python train.py --bias="none" --init_std_qkv=0.0388 --init_std_up=0.0388
Each number is 200 + 20 x the weight over its row's rms, rounded and kept within 0 to 999. Layers, rows and columns count from 0. The size before them is the row's rms in percent of the matrix's.

# down: layer 13 MLP down (transposed), 704x256, rms 0.0767, rows 13-30, columns 0-127
# gate: layer 13 MLP gate, 704x256, rms 0.0922, rows 14-31, columns 0-127
# up: layer 13 MLP up, 704x256, rms 0.0879, rows 14-31, columns 0-127
down13,097,185,205,180,215,216,199,183,194,191,203,190,177,176,204,239,206,206,228,198,200,236,208,217,215,221,192,229,205,214,182,204,185,194,232,195,195,234,221,216,203,195,193,187,191,204,216,173,215,185,232,185,213,212,232,213,212,174,217,186,195,217,197,190,232,203,175,196,203,213,217,176,210,223,164,189,215,187,182,177,174,170,200,209,180,191,204,201,170,204,188,186,182,197,217,244,209,199,191,193,300,182,188,154,200,199,186,194,180,205,176,260,197,228,213,198,189,203,177,201,187,215,210,209,194,196,227,218,225
gate14,079,195,182,211,187,191,207,209,243,211,203,213,210,212,200,205,201,190,165,179,222,206,212,214,261,186,183,243,230,177,205,173,171,184,180,171,168,173,216,175,203,238,207,239,233,181,181,204,155,227,213,201,201,210,227,202,218,246,192,200,196,182,199,197,211,163,224,167,182,225,234,194,197,170,191,197,208,178,197,207,207,189,195,217,174,218,207,205,211,216,217,211,183,186,192,170,227,201,211,214,198,184,220,206,236,203,245,185,220,214,212,150,187,212,178,206,171,180,195,204,214,181,213,190,211,155,201,199,217
up14,087,186,205,205,190,173,186,179,195,200,184,168,190,204,219,206,208,194,198,195,203,179,202,216,206,222,212,241,197,233,177,195,218,217,201,213,231,190,205,168,157,200,197,202,178,196,214,175,216,182,214,196,184,192,200,219,185,201,187,184,223,218,202,211,194,231,151,158,168,180,230,241,204,155,175,193,196,209,179,189,188,184,180,216,186,230,180,202,163,199,228,208,183,204,175,228,185,216,212,170,183,164,204,241,206,222,176,217,187,201,219,213,218,177,231,178,227,217,207,215,181,195,223,210,200,172,163,236,176
down14,081,204,178,197,211,191,218,207,246,210,188,206,195,198,197,187,216,229,201,164,189,235,191,234,205,227,216,205,220,188,210,231,229,222,216,185,225,186,210,204,220,175,205,227,237,201,224,202,178,214,193,193,197,217,194,180,192,189,181,231,208,163,214,189,169,187,253,165,177,158,234,216,194,182,217,183,178,192,218,210,162,192,162,209,239,217,215,183,200,221,192,204,190,181,174,194,215,172,188,239,165,190,232,199,212,162,177,191,182,224,201,207,213,227,211,202,209,178,234,208,220,177,213,167,178,232,195,226,200
gate15,084,207,213,191,216,200,209,181,201,216,197,213,198,213,219,230,233,231,201,236,201,170,196,207,190,192,205,180,201,205,176,175,180,207,209,200,207,204,189,237,210,183,236,234,222,202,189,209,181,219,200,210,213,201,224,213,172,216,210,187,227,154,225,227,185,222,222,200,187,226,206,201,229,155,229,226,227,206,182,179,243,155,191,199,185,237,251,222,190,201,169,199,235,191,241,192,251,189,218,169,160,159,193,184,188,194,192,223,210,232,202,176,209,183,199,211,195,222,167,197,189,213,207,190,177,207,184,183,200
up15,092,215,223,182,205,207,191,219,192,198,212,220,217,232,178,175,205,214,171,212,210,209,162,241,187,197,198,209,184,190,196,192,172,172,220,200,226,184,237,245,247,218,185,211,207,186,204,170,151,180,184,202,197,181,215,211,201,227,207,177,191,198,227,182,192,207,194,186,160,206,210,180,168,196,187,215,193,243,215,190,245,197,231,214,187,232,172,214,229,183,184,220,209,232,209,163,225,214,195,196,200,186,187,158,202,209,213,192,197,193,188,176,220,189,164,221,196,220,226,209,213,195,194,242,176,203,199,219,206
down15,088,202,231,194,230,218,202,196,186,205,228,227,211,209,198,211,203,204,223,199,204,222,235,188,220,174,206,238,173,153,185,173,202,184,201,170,228,238,210,200,198,215,198,216,186,216,183,189,214,213,182,190,211,197,207,200,196,190,208,160,208,201,197,188,198,166,225,200,186,210,176,221,211,182,204,186,163,179,187,251,222,161,198,205,201,195,196,204,192,231,198,219,182,174,186,201,212,204,167,215,192,222,195,210,235,169,173,210,215,212,203,177,176,222,200,194,208,171,205,222,246,194,195,172,185,185,227,202,191
gate16,093,189,222,197,175,200,193,258,208,198,183,182,219,218,191,203,235,226,184,241,231,188,198,173,237,192,211,200,181,207,209,181,161,201,199,177,228,167,227,204,192,191,166,193,168,197,205,196,190,191,213,194,195,235,173,160,185,203,204,182,212,195,194,208,202,201,197,203,236,200,211,214,131,196,205,207,155,202,208,247,192,208,213,182,169,185,181,197,222,158,173,201,197,191,217,208,197,192,229,207,195,190,174,228,192,207,205,221,200,195,197,213,177,177,229,182,242,215,211,199,204,168,215,188,221,219,196,225,219
up16,094,191,191,211,176,183,174,230,195,151,222,210,163,189,187,155,195,188,228,216,216,213,182,223,204,198,183,210,186,204,207,188,221,217,211,215,159,192,195,196,184,176,177,227,204,198,166,170,185,200,214,217,187,185,214,175,189,168,190,201,199,188,224,192,226,201,185,158,217,232,171,155,214,181,178,200,184,206,213,198,156,240,184,184,219,176,193,191,195,170,190,207,172,164,185,149,183,213,232,196,197,210,214,190,194,233,183,205,208,177,190,223,228,191,157,216,195,195,197,176,183,208,173,181,175,211,184,210,196
down16,097,178,172,235,215,194,210,199,222,165,210,208,184,188,180,208,218,178,218,167,165,196,208,180,210,200,176,164,226,178,223,191,192,194,225,206,237,208,180,138,201,208,169,226,214,205,208,191,202,181,176,200,194,225,215,211,164,169,176,174,219,163,205,215,187,179,237,205,204,247,223,223,224,193,197,210,219,216,167,207,191,186,205,186,237,188,191,203,206,210,199,211,187,210,175,224,181,173,215,192,142,213,176,201,223,215,237,193,215,211,246,188,208,161,215,187,181,189,198,193,181,176,208,177,182,189,213,197,228
gate17,084,181,184,211,191,209,224,215,185,188,216,227,205,202,169,203,221,230,210,183,177,218,188,191,160,205,191,196,210,183,218,205,202,211,186,209,185,196,196,201,209,216,192,176,235,168,207,218,192,200,200,197,232,201,181,156,218,140,187,179,179,133,207,176,218,236,231,173,206,159,230,165,179,198,218,175,207,196,185,206,182,188,184,199,217,185,164,181,201,179,200,154,209,206,188,199,188,223,202,210,162,194,172,199,190,181,215,191,191,183,182,237,161,215,205,213,200,198,172,207,217,193,190,224,196,173,213,197,201
up17,094,228,221,217,176,211,199,184,183,204,195,186,220,190,184,205,200,197,236,208,207,209,198,167,199,178,205,201,206,183,217,185,222,229,185,194,233,205,206,196,173,200,216,190,200,219,171,203,200,192,170,216,172,215,201,223,218,210,245,218,229,218,193,213,204,203,216,158,232,214,206,231,189,206,245,219,182,203,190,164,225,178,182,187,195,211,212,194,169,227,205,179,175,217,173,186,205,214,198,224,177,192,174,182,216,212,207,214,203,178,217,164,210,171,165,242,213,197,189,210,204,200,191,167,230,228,164,152,168
down17,092,206,181,210,191,184,206,197,210,202,171,224,173,186,196,209,229,188,205,220,220,214,177,186,177,222,217,173,196,184,190,214,221,219,232,144,195,201,203,226,182,181,172,201,202,203,181,173,209,220,202,179,180,185,208,190,216,200,183,169,231,198,188,203,203,187,181,189,211,201,187,195,175,183,222,184,191,213,198,171,244,183,195,195,206,162,212,200,201,251,207,201,203,191,162,181,223,176,167,167,222,180,197,201,204,183,190,208,220,192,190,179,191,241,208,218,203,149,211,206,230,177,235,196,253,185,211,194,186
gate18,091,194,215,193,180,204,227,206,213,196,166,191,202,178,221,168,222,197,202,184,194,228,203,205,233,208,217,209,221,214,172,137,195,227,199,175,213,173,212,199,204,163,240,238,222,136,207,215,208,216,231,201,233,196,214,180,224,182,220,168,194,208,222,167,171,194,241,176,221,197,176,186,194,225,206,181,204,184,169,161,189,204,205,188,227,189,199,210,213,209,220,195,198,253,208,208,212,236,198,199,230,186,239,203,199,167,156,245,210,194,197,165,219,193,183,210,202,191,197,201,192,190,209,185,230,176,188,191,182
up18,095,197,178,176,157,178,215,190,227,193,199,240,142,193,215,224,206,203,201,173,193,225,231,156,196,195,145,200,198,196,199,195,219,189,208,164,217,212,199,219,177,198,229,207,212,195,230,168,200,207,191,227,185,168,201,201,209,171,193,208,201,214,194,173,170,206,211,156,207,195,178,205,207,178,215,200,164,207,168,211,207,202,183,206,208,185,244,220,220,221,212,206,173,240,216,188,217,187,219,172,237,202,210,208,217,192,210,189,189,217,206,193,202,197,207,189,215,188,172,175,210,213,219,209,184,187,163,236,204
down18,098,204,217,177,182,208,216,167,207,198,232,190,203,194,172,206,190,236,224,221,185,205,210,174,198,207,181,206,203,192,206,202,185,239,177,135,204,177,189,218,164,180,211,179,234,175,229,189,212,199,202,205,163,216,175,172,202,184,220,168,174,229,186,207,168,178,205,189,225,181,210,214,216,207,227,210,180,169,172,198,216,193,163,153,240,213,215,162,212,229,164,212,183,207,181,154,211,215,173,205,202,188,185,227,199,203,201,194,224,229,184,204,200,201,191,237,185,236,169,225,222,204,198,200,189,220,212,187,191
gate19,091,170,179,189,167,159,169,227,214,232,206,187,184,192,188,175,230,197,223,219,215,230,208,191,213,204,201,209,213,194,256,180,234,255,243,221,219,216,217,167,235,229,201,196,194,195,190,183,182,221,189,204,216,252,188,193,197,197,207,212,202,197,189,178,173,186,202,217,182,192,198,219,204,168,252,185,206,184,197,206,207,181,175,187,178,179,180,195,189,189,199,190,194,196,207,229,187,197,218,185,211,153,171,191,235,184,206,191,206,226,242,204,164,202,220,166,224,185,205,204,235,171,251,213,232,163,210,189,228
up19,092,219,211,137,226,183,202,204,204,229,197,183,219,169,208,217,242,209,190,227,180,224,176,178,226,174,192,187,205,204,214,219,218,201,206,192,159,169,207,184,216,208,227,148,190,221,206,209,177,230,254,209,178,191,194,190,202,178,204,193,167,244,181,177,217,182,214,195,196,190,194,199,201,183,205,188,206,204,182,177,211,206,216,211,170,214,206,173,182,182,215,194,180,180,217,173,191,216,219,214,210,216,230,222,183,215,216,193,192,232,195,179,204,183,213,162,207,235,194,189,180,159,218,225,193,184,188,191,258
down19,098,234,243,178,186,202,201,203,207,195,201,214,211,207,206,210,214,203,192,194,225,181,180,189,206,196,173,196,215,201,181,200,196,165,167,172,183,197,204,196,158,170,205,191,184,192,202,215,224,202,196,207,210,178,159,205,197,225,257,194,189,237,175,206,210,158,180,188,201,170,208,224,191,205,200,198,183,225,218,219,231,179,211,227,194,223,192,224,211,171,250,168,223,209,183,191,167,188,200,181,220,191,215,211,178,201,234,192,174,229,210,202,208,182,173,164,172,203,174,194,180,193,202,182,203,177,168,183,199
gate20,113,221,214,184,204,185,211,206,187,191,210,187,165,184,198,170,171,178,188,206,186,124,194,200,208,174,212,203,203,181,206,211,197,200,172,202,218,244,213,199,201,200,189,218,198,185,207,186,191,205,170,179,212,212,201,189,169,204,162,156,184,215,210,206,192,208,194,184,198,221,215,218,196,177,215,191,204,202,184,179,174,204,205,213,213,192,207,237,205,204,239,151,201,194,196,208,208,234,212,206,206,166,177,207,202,210,196,213,213,211,242,196,224,216,189,234,215,178,168,215,180,221,213,191,210,184,190,197,191
up20,108,203,204,220,218,207,219,189,216,228,185,222,216,205,188,224,171,200,232,164,169,164,183,183,198,181,190,190,205,177,182,173,173,213,216,194,217,196,224,188,181,192,219,191,192,191,201,215,212,213,219,161,246,166,169,190,183,184,192,182,216,188,167,183,200,196,227,187,179,211,219,174,198,229,191,204,222,180,220,184,219,207,194,214,195,188,207,214,198,200,254,205,186,206,227,196,167,206,198,188,200,174,198,192,216,169,215,201,212,186,208,202,215,199,179,198,207,211,215,200,163,224,233,190,175,194,181,213,217
down20,101,208,195,208,216,194,239,188,200,194,192,200,218,203,175,201,180,178,192,224,190,196,154,192,210,187,225,214,201,228,224,190,195,167,177,235,180,204,188,202,201,203,177,205,223,210,207,197,207,192,191,191,177,219,168,208,210,208,195,206,200,197,193,187,192,187,186,171,178,185,214,213,180,168,208,227,151,191,205,205,196,229,182,219,192,219,176,206,203,221,169,179,175,198,173,212,206,171,190,207,157,192,196,205,209,225,203,215,234,208,192,215,194,207,200,209,190,185,222,223,180,241,204,216,208,206,163,192,193
gate21,080,192,207,172,209,220,223,206,173,230,222,233,207,208,163,194,190,202,194,175,207,204,202,183,227,177,188,235,208,188,232,192,202,228,205,198,199,208,212,207,207,167,203,223,240,209,176,169,200,179,176,215,235,231,203,211,198,188,207,222,185,194,190,200,210,195,206,168,254,210,211,150,157,248,188,247,195,199,222,159,187,199,202,203,196,191,213,192,218,207,189,200,189,196,205,180,202,230,211,186,202,228,205,176,198,220,199,208,226,223,199,175,185,212,164,219,209,154,200,214,240,214,195,201,195,185,172,178,201
up21,095,222,192,190,176,230,202,199,232,231,160,208,187,219,192,223,195,180,221,201,210,174,207,235,170,174,220,187,203,233,201,189,174,174,212,179,205,157,196,214,189,278,208,229,204,197,188,208,218,221,212,202,201,162,211,211,214,224,189,202,196,250,205,178,205,167,228,230,160,192,212,226,219,191,205,200,230,197,192,217,214,207,210,167,225,215,216,191,206,218,217,186,212,189,195,219,234,214,184,192,178,185,193,196,199,189,241,184,200,165,209,196,199,189,206,195,202,195,230,189,189,219,173,200,192,171,225,197,241
down21,095,200,187,211,217,208,182,191,207,195,201,209,180,198,204,185,185,224,196,207,191,204,196,216,191,196,211,184,199,202,193,192,185,182,226,220,233,225,217,193,198,218,203,203,175,235,208,213,196,190,210,186,189,201,208,208,236,223,232,180,188,208,185,200,221,213,183,219,200,210,176,219,226,150,177,192,208,189,182,216,192,175,222,211,207,193,190,217,212,180,212,204,207,173,244,209,193,187,186,222,261,178,176,211,206,178,200,193,193,213,207,214,202,225,219,179,208,247,182,210,173,203,197,215,179,163,192,223,190
gate22,100,199,236,221,173,170,176,199,175,190,199,196,198,208,174,168,217,194,180,231,200,189,222,189,205,212,216,193,204,202,214,139,184,221,170,181,193,206,212,185,168,174,214,195,193,176,219,196,189,185,214,167,211,203,204,193,188,197,215,201,230,224,197,153,215,172,188,238,211,196,197,238,169,182,231,197,215,230,202,234,197,158,204,190,189,202,199,212,178,249,211,182,159,186,192,186,194,215,200,203,203,213,202,214,217,214,192,169,186,201,228,200,183,209,198,199,213,196,162,199,202,207,193,208,204,214,218,209,243
up22,105,183,198,180,212,190,207,254,193,183,213,207,156,213,184,203,168,182,185,231,193,194,193,191,219,177,205,225,169,165,169,204,210,256,208,242,157,194,182,206,215,228,191,157,205,201,179,200,198,217,184,178,193,192,210,200,230,221,225,186,196,180,198,210,226,207,187,197,216,185,187,200,203,196,223,186,213,205,209,199,221,244,204,157,232,206,179,186,205,208,209,191,200,231,182,182,210,191,219,182,193,200,231,212,148,231,184,209,185,213,212,214,222,183,205,214,191,158,189,217,201,218,182,175,190,201,207,244,165
down22,105,186,194,204,155,191,213,203,182,174,175,203,195,168,197,172,181,219,203,211,165,200,197,188,185,201,175,190,202,194,183,191,210,169,202,233,169,198,223,176,222,218,216,249,207,211,194,192,203,195,223,160,196,199,204,225,196,189,195,153,214,184,210,187,206,209,240,160,198,221,204,195,171,192,201,206,145,205,170,213,195,222,226,215,214,214,206,216,183,194,222,214,197,195,225,187,210,172,237,218,199,205,184,193,157,193,190,205,176,199,204,193,170,243,203,192,192,217,209,235,167,182,189,173,196,186,222,209,207
gate23,105,194,233,189,176,212,211,174,160,172,182,222,202,152,206,188,172,211,175,199,194,224,192,207,194,173,216,194,191,226,185,190,158,220,192,207,231,198,176,201,179,198,204,214,195,210,166,208,231,182,245,213,222,184,186,172,176,205,209,192,185,216,198,196,186,208,217,208,174,205,232,201,178,218,208,221,196,223,190,179,200,196,174,213,189,206,193,221,220,220,183,185,203,217,225,185,209,205,206,211,209,209,223,234,175,200,172,202,182,222,201,216,215,186,206,207,178,179,192,194,154,188,226,169,230,175,195,194,176
up23,099,195,193,179,155,201,199,204,187,175,199,175,213,176,213,169,162,204,182,197,197,202,164,157,176,191,188,204,175,212,220,205,183,207,192,178,214,229,185,174,197,214,186,171,224,188,184,162,182,214,221,200,207,218,190,191,183,248,219,232,190,197,228,177,209,204,232,221,178,185,193,220,178,186,173,221,230,200,209,223,223,239,194,179,178,177,189,202,193,216,202,219,224,211,218,174,214,188,225,167,209,212,197,218,181,222,178,232,185,211,203,205,182,169,216,173,198,182,210,193,207,224,196,200,234,174,206,190,194
down23,100,262,212,187,218,200,226,213,218,185,166,210,224,210,221,211,217,229,205,236,206,259,189,183,191,226,208,213,194,193,170,229,210,225,211,196,195,195,172,210,200,175,223,219,199,170,167,206,206,210,207,200,230,233,181,228,203,196,224,233,198,228,225,188,207,193,220,187,239,197,201,230,235,186,185,203,205,180,191,178,223,182,204,207,195,232,198,213,177,213,219,200,207,159,217,208,220,217,207,211,195,183,206,230,201,187,189,187,226,227,189,248,227,181,226,209,211,203,225,191,197,209,187,242,222,185,219,218,172
gate24,109,225,195,219,199,221,210,185,182,241,217,201,186,224,192,176,212,187,197,205,210,202,198,198,171,247,200,185,165,215,220,192,195,198,189,220,195,202,197,188,192,214,182,225,196,209,236,191,204,220,187,220,204,206,160,179,194,153,181,209,221,213,203,213,181,225,198,149,192,229,175,187,180,177,255,216,216,211,189,202,193,152,169,213,199,187,238,198,208,212,168,192,174,165,177,242,190,207,162,214,195,226,188,212,225,225,214,200,188,217,226,210,214,224,192,180,198,200,192,167,218,183,237,194,172,152,192,253,202
up24,106,216,177,212,188,240,201,188,181,199,159,218,168,217,229,203,209,233,188,206,216,213,200,197,195,200,179,173,194,194,175,221,196,222,177,227,207,226,215,211,195,218,195,174,201,144,206,211,176,206,199,173,177,216,202,219,204,176,187,208,238,245,201,207,200,210,236,187,150,195,177,193,171,169,210,193,213,227,196,173,178,202,213,203,191,177,200,185,195,219,191,209,211,182,217,214,193,217,200,218,228,225,202,208,219,203,163,197,149,211,203,218,221,176,137,236,205,200,209,184,235,206,190,220,190,173,216,218,197
down24,103,218,177,214,200,185,195,186,187,175,209,197,196,189,162,211,193,189,198,187,209,254,178,205,197,246,178,196,215,204,206,177,196,201,201,174,219,201,202,188,174,215,213,190,213,213,173,186,191,198,186,223,216,213,183,188,211,198,199,213,213,187,208,191,237,142,243,229,189,219,178,220,168,173,209,167,197,214,158,199,232,180,200,176,239,180,193,154,218,188,182,181,213,186,179,208,187,219,188,244,121,175,210,206,220,176,182,161,174,189,189,219,179,204,206,198,192,199,196,208,209,206,220,162,206,213,192,225,211
gate25,110,220,191,207,191,217,242,178,186,211,176,200,206,188,172,205,168,201,193,209,185,190,231,229,235,179,195,218,198,219,221,145,187,189,207,200,233,200,192,195,204,193,206,202,185,194,198,225,207,238,195,208,177,221,170,225,230,175,213,204,204,180,164,202,178,181,188,214,192,218,205,222,182,190,201,229,181,187,192,196,201,185,210,175,173,188,217,180,166,206,222,200,217,183,238,192,217,193,214,194,215,183,195,206,194,212,235,212,167,232,203,205,182,196,201,180,204,198,224,206,184,183,200,240,155,174,168,221,210
up25,104,170,213,193,186,188,161,193,183,194,214,212,168,169,231,198,215,192,188,209,202,191,189,213,210,197,229,191,221,227,172,212,210,188,198,170,188,227,200,200,209,217,201,185,228,209,224,190,193,189,185,206,252,209,207,189,201,213,209,170,187,191,236,209,206,191,184,156,188,196,183,201,228,181,210,159,182,225,200,204,201,142,186,199,231,198,174,210,210,217,168,172,193,204,179,212,169,198,217,220,204,209,179,169,205,232,195,188,234,193,177,203,195,180,164,173,166,224,177,214,213,177,183,194,183,189,189,217,187
down25,099,197,209,210,205,205,208,158,199,225,214,172,192,175,213,184,227,188,176,196,190,202,227,194,211,200,227,193,210,237,213,186,205,200,243,190,211,169,223,184,182,201,191,210,193,229,245,179,172,218,168,180,220,243,201,186,238,193,212,219,211,198,208,197,217,215,163,232,197,181,205,215,214,180,181,207,229,183,213,187,226,212,223,219,200,187,210,197,209,200,191,199,190,229,243,201,211,225,198,193,237,244,181,198,225,217,208,229,232,158,216,201,211,171,188,197,206,195,200,187,196,242,188,239,213,178,184,214,160
gate26,103,171,254,198,189,169,223,177,213,199,163,214,216,224,186,197,196,224,209,178,169,209,248,164,184,175,178,197,209,190,181,209,194,220,195,178,202,212,238,217,196,210,210,207,206,193,192,164,202,165,190,220,201,187,189,173,199,217,195,204,206,179,223,207,204,199,194,212,221,200,190,212,211,203,183,217,211,217,193,214,209,180,167,161,173,167,209,211,241,193,171,205,212,208,188,199,217,204,204,198,195,174,202,201,212,212,172,199,190,212,199,187,223,201,210,195,192,189,213,207,206,201,224,231,215,189,199,240,221
up26,105,193,233,215,152,198,205,213,197,207,126,188,214,208,194,198,187,224,198,205,181,190,227,228,163,198,189,196,173,165,190,195,214,191,220,197,192,237,187,230,216,185,230,214,187,205,225,205,185,190,207,201,251,186,193,216,226,180,196,203,224,205,186,239,246,212,205,218,195,164,168,168,183,189,186,178,172,212,179,210,184,181,213,196,186,163,151,167,189,205,185,229,211,188,190,240,198,216,195,229,186,215,177,191,188,186,176,209,189,186,200,198,191,240,211,201,187,179,161,169,203,215,174,220,198,199,205,203,201
down26,106,229,199,181,162,209,184,197,209,201,220,199,179,194,185,198,204,218,179,220,221,201,200,175,206,218,212,211,216,217,223,215,208,188,207,195,191,167,195,203,180,203,200,227,214,225,165,217,213,217,210,198,184,204,238,215,208,109,189,216,168,207,199,179,174,206,189,184,186,200,208,192,211,211,168,180,219,196,205,196,183,216,225,197,214,165,190,186,207,201,210,195,219,190,207,182,244,195,211,211,201,202,180,205,166,187,204,156,226,195,179,209,199,180,199,181,201,187,199,191,197,219,184,173,219,227,222,172,203
gate27,095,191,223,198,224,203,153,184,201,200,186,214,165,184,204,234,201,217,225,189,206,213,180,181,187,177,188,170,192,189,193,172,210,215,172,235,238,202,228,229,185,197,233,171,227,181,207,201,208,168,178,197,188,175,215,210,212,182,232,213,213,179,215,233,211,197,227,162,180,212,188,226,182,199,230,214,196,212,197,214,195,197,217,203,192,182,157,208,166,205,228,169,236,203,196,202,163,178,223,180,228,224,187,184,175,221,198,228,195,193,206,177,237,189,179,165,215,215,216,207,194,166,186,219,245,206,183,207,183
up27,096,209,204,214,207,209,168,191,193,161,194,162,206,205,206,177,177,229,222,221,184,212,186,175,231,186,254,198,196,222,214,205,251,204,195,229,198,189,211,223,173,229,243,192,234,179,177,217,184,221,176,221,176,190,220,212,200,233,199,171,174,171,227,173,218,166,216,198,193,177,188,218,208,195,229,221,225,169,190,171,183,211,182,205,188,193,160,187,177,226,223,201,228,210,201,194,210,242,221,174,184,150,190,201,160,182,193,211,185,161,200,186,177,215,184,170,204,204,207,220,168,198,182,188,211,215,171,205,214
down27,099,242,236,216,190,184,204,211,186,196,199,185,191,198,197,197,202,222,225,220,211,223,226,214,197,221,193,188,185,176,180,196,166,218,182,204,209,197,207,213,195,212,219,209,160,188,218,181,175,199,199,200,168,213,201,206,207,204,173,234,195,209,174,223,167,208,238,181,202,212,229,224,227,254,188,233,230,193,211,181,192,190,204,236,202,176,215,220,191,188,230,234,201,163,186,174,176,201,221,223,132,186,239,227,198,196,184,192,199,207,230,198,228,182,196,216,191,209,216,217,186,197,203,182,195,213,196,198,220
gate28,110,216,223,206,242,195,181,213,187,196,229,217,196,191,212,184,225,228,184,179,172,217,194,194,208,188,197,212,235,157,181,177,176,193,147,197,180,200,197,165,171,195,245,198,185,210,185,216,178,203,184,195,249,195,167,192,193,223,210,187,212,188,219,225,203,239,178,200,215,225,180,209,190,220,206,173,195,218,181,226,222,187,211,204,216,181,188,227,238,207,214,163,210,204,242,219,204,207,197,215,238,152,213,206,218,208,193,166,200,181,192,203,187,176,172,236,207,192,195,218,240,194,193,204,214,195,188,204,191
up28,111,181,202,194,219,221,198,226,172,208,210,211,157,175,208,188,235,214,202,214,196,193,198,198,217,213,197,248,208,204,209,176,231,196,184,227,200,204,162,199,171,186,235,204,224,183,217,192,214,200,218,185,197,235,223,175,212,209,219,179,174,218,216,194,179,191,235,189,199,180,185,198,196,201,237,219,186,183,171,229,199,247,222,206,190,185,217,185,195,248,239,173,171,216,217,207,224,211,193,202,196,190,183,177,211,157,190,210,168,199,200,173,168,209,181,191,204,193,201,225,167,222,215,157,208,219,183,201,219
down28,105,211,178,183,215,211,191,222,187,184,172,204,239,190,208,197,208,213,201,244,197,183,216,202,161,166,227,205,210,198,147,181,223,191,182,194,181,208,178,216,161,204,181,180,178,203,213,218,229,229,203,203,224,198,198,210,213,160,182,181,233,179,221,200,199,208,192,191,224,210,192,226,186,179,199,193,182,177,163,195,195,217,215,238,185,191,205,212,197,244,213,191,191,197,217,181,187,205,189,190,160,211,206,192,221,193,228,201,160,187,218,233,183,223,155,226,201,224,212,195,170,192,177,187,217,222,211,209,199
gate29,116,213,169,199,178,254,207,174,213,208,181,197,178,151,164,224,210,238,206,222,180,159,177,194,158,177,187,183,217,194,214,184,193,225,217,206,225,207,155,201,158,197,208,211,202,198,204,177,173,193,190,214,215,225,165,239,190,212,193,182,205,179,200,204,186,269,211,209,216,203,198,205,197,234,224,214,186,207,203,189,192,230,185,192,186,200,247,224,211,221,201,180,240,220,144,190,221,173,226,192,224,209,212,221,196,186,203,216,189,176,189,222,207,177,188,181,205,200,187,191,205,205,219,218,217,193,177,201,195
up29,106,164,211,204,175,182,176,190,198,184,253,208,199,190,203,203,225,188,182,194,237,213,213,199,191,189,205,184,201,247,193,207,200,190,243,206,202,177,229,180,231,213,204,214,177,206,220,220,199,199,216,191,192,230,209,185,203,198,207,191,196,165,180,197,216,178,228,165,201,207,208,210,217,193,203,167,202,164,188,203,220,189,181,216,185,230,188,178,199,195,224,195,190,199,243,235,226,207,208,207,181,200,174,208,187,200,186,253,193,200,192,162,206,194,179,218,192,169,197,227,181,178,213,216,187,173,155,189,220
down29,107,221,145,223,175,184,189,190,189,205,211,210,218,185,181,228,156,178,211,169,219,189,206,197,209,178,243,159,211,206,216,199,211,208,203,200,208,165,196,205,245,220,215,227,198,187,184,186,172,187,207,213,223,193,210,219,174,216,205,234,236,196,187,225,192,194,205,209,203,224,233,188,208,181,216,190,196,207,216,196,175,206,181,197,182,218,219,208,203,193,185,213,197,206,207,224,179,221,195,199,170,208,209,248,249,175,216,221,176,194,206,177,220,212,198,215,192,213,178,210,229,183,230,207,185,227,173,181,201
gate30,101,180,197,213,198,217,192,191,187,219,208,208,212,201,180,201,210,208,202,224,205,170,215,220,199,144,175,198,228,190,170,191,197,182,165,192,201,206,188,193,181,231,228,197,181,187,207,212,244,217,165,197,168,191,186,167,222,187,186,219,221,232,209,168,197,230,206,188,212,199,198,232,221,170,185,241,180,195,196,180,216,224,179,248,243,216,214,182,199,207,212,193,174,235,248,197,197,180,238,220,224,183,212,206,197,193,185,226,178,210,210,205,203,187,183,197,212,205,187,183,217,214,226,207,185,162,169,206,185
up30,109,206,200,195,210,201,184,202,211,192,206,170,227,162,184,186,204,206,186,187,188,196,193,176,192,182,163,192,222,213,195,187,170,197,179,218,209,209,199,181,197,235,181,210,201,232,182,187,209,197,157,203,190,187,161,199,203,195,204,189,185,190,175,201,216,227,224,183,254,194,208,185,187,209,174,241,208,195,195,193,198,185,187,239,198,225,228,189,223,178,234,220,177,147,223,181,169,197,194,215,204,220,243,185,210,208,182,227,175,197,221,206,188,214,173,208,219,172,197,183,202,241,229,195,196,213,223,220,178
down30,106,192,163,224,195,195,178,197,168,178,196,214,180,196,216,187,213,232,203,209,202,194,247,205,213,200,220,202,215,173,196,185,224,222,215,201,218,200,206,186,186,205,198,191,187,189,182,192,225,208,216,195,214,190,169,197,193,217,209,184,216,222,214,192,192,187,196,215,199,229,232,191,193,198,193,199,168,217,216,216,202,172,219,245,175,166,222,171,218,186,192,205,202,199,194,183,213,240,188,220,100,218,217,214,172,176,215,205,196,198,194,208,201,197,165,194,184,211,206,194,190,193,213,169,174,183,201,227,225
gate31,108,166,213,205,221,195,186,205,207,189,219,215,208,181,174,195,167,212,218,163,199,191,157,170,246,207,234,192,224,184,255,156,222,230,213,176,199,215,185,224,200,187,218,204,223,192,217,181,178,190,163,218,203,187,192,216,222,175,218,229,232,219,203,218,191,204,174,210,200,190,202,217,210,179,230,193,198,182,213,244,176,205,134,228,182,235,184,175,208,216,203,177,211,245,221,174,230,190,201,217,212,221,208,190,200,209,192,248,215,211,189,160,215,189,174,207,203,203,206,206,208,155,187,205,195,152,189,187,216
up31,104,199,211,229,178,182,208,216,221,179,203,205,204,211,191,210,218,187,175,188,184,211,190,193,252,241,190,214,225,204,189,167,192,165,226,218,170,211,209,215,189,202,203,188,227,189,206,186,238,201,218,216,196,221,225,239,229,172,214,196,205,176,190,201,215,209,200,155,179,202,218,199,210,189,223,227,215,210,202,216,234,192,170,204,192,194,200,180,203,224,188,177,230,196,224,213,216,196,195,208,170,176,157,177,211,197,214,192,190,163,198,227,200,213,227,192,214,191,207,174,197,185,198,210,197,199,259,176,216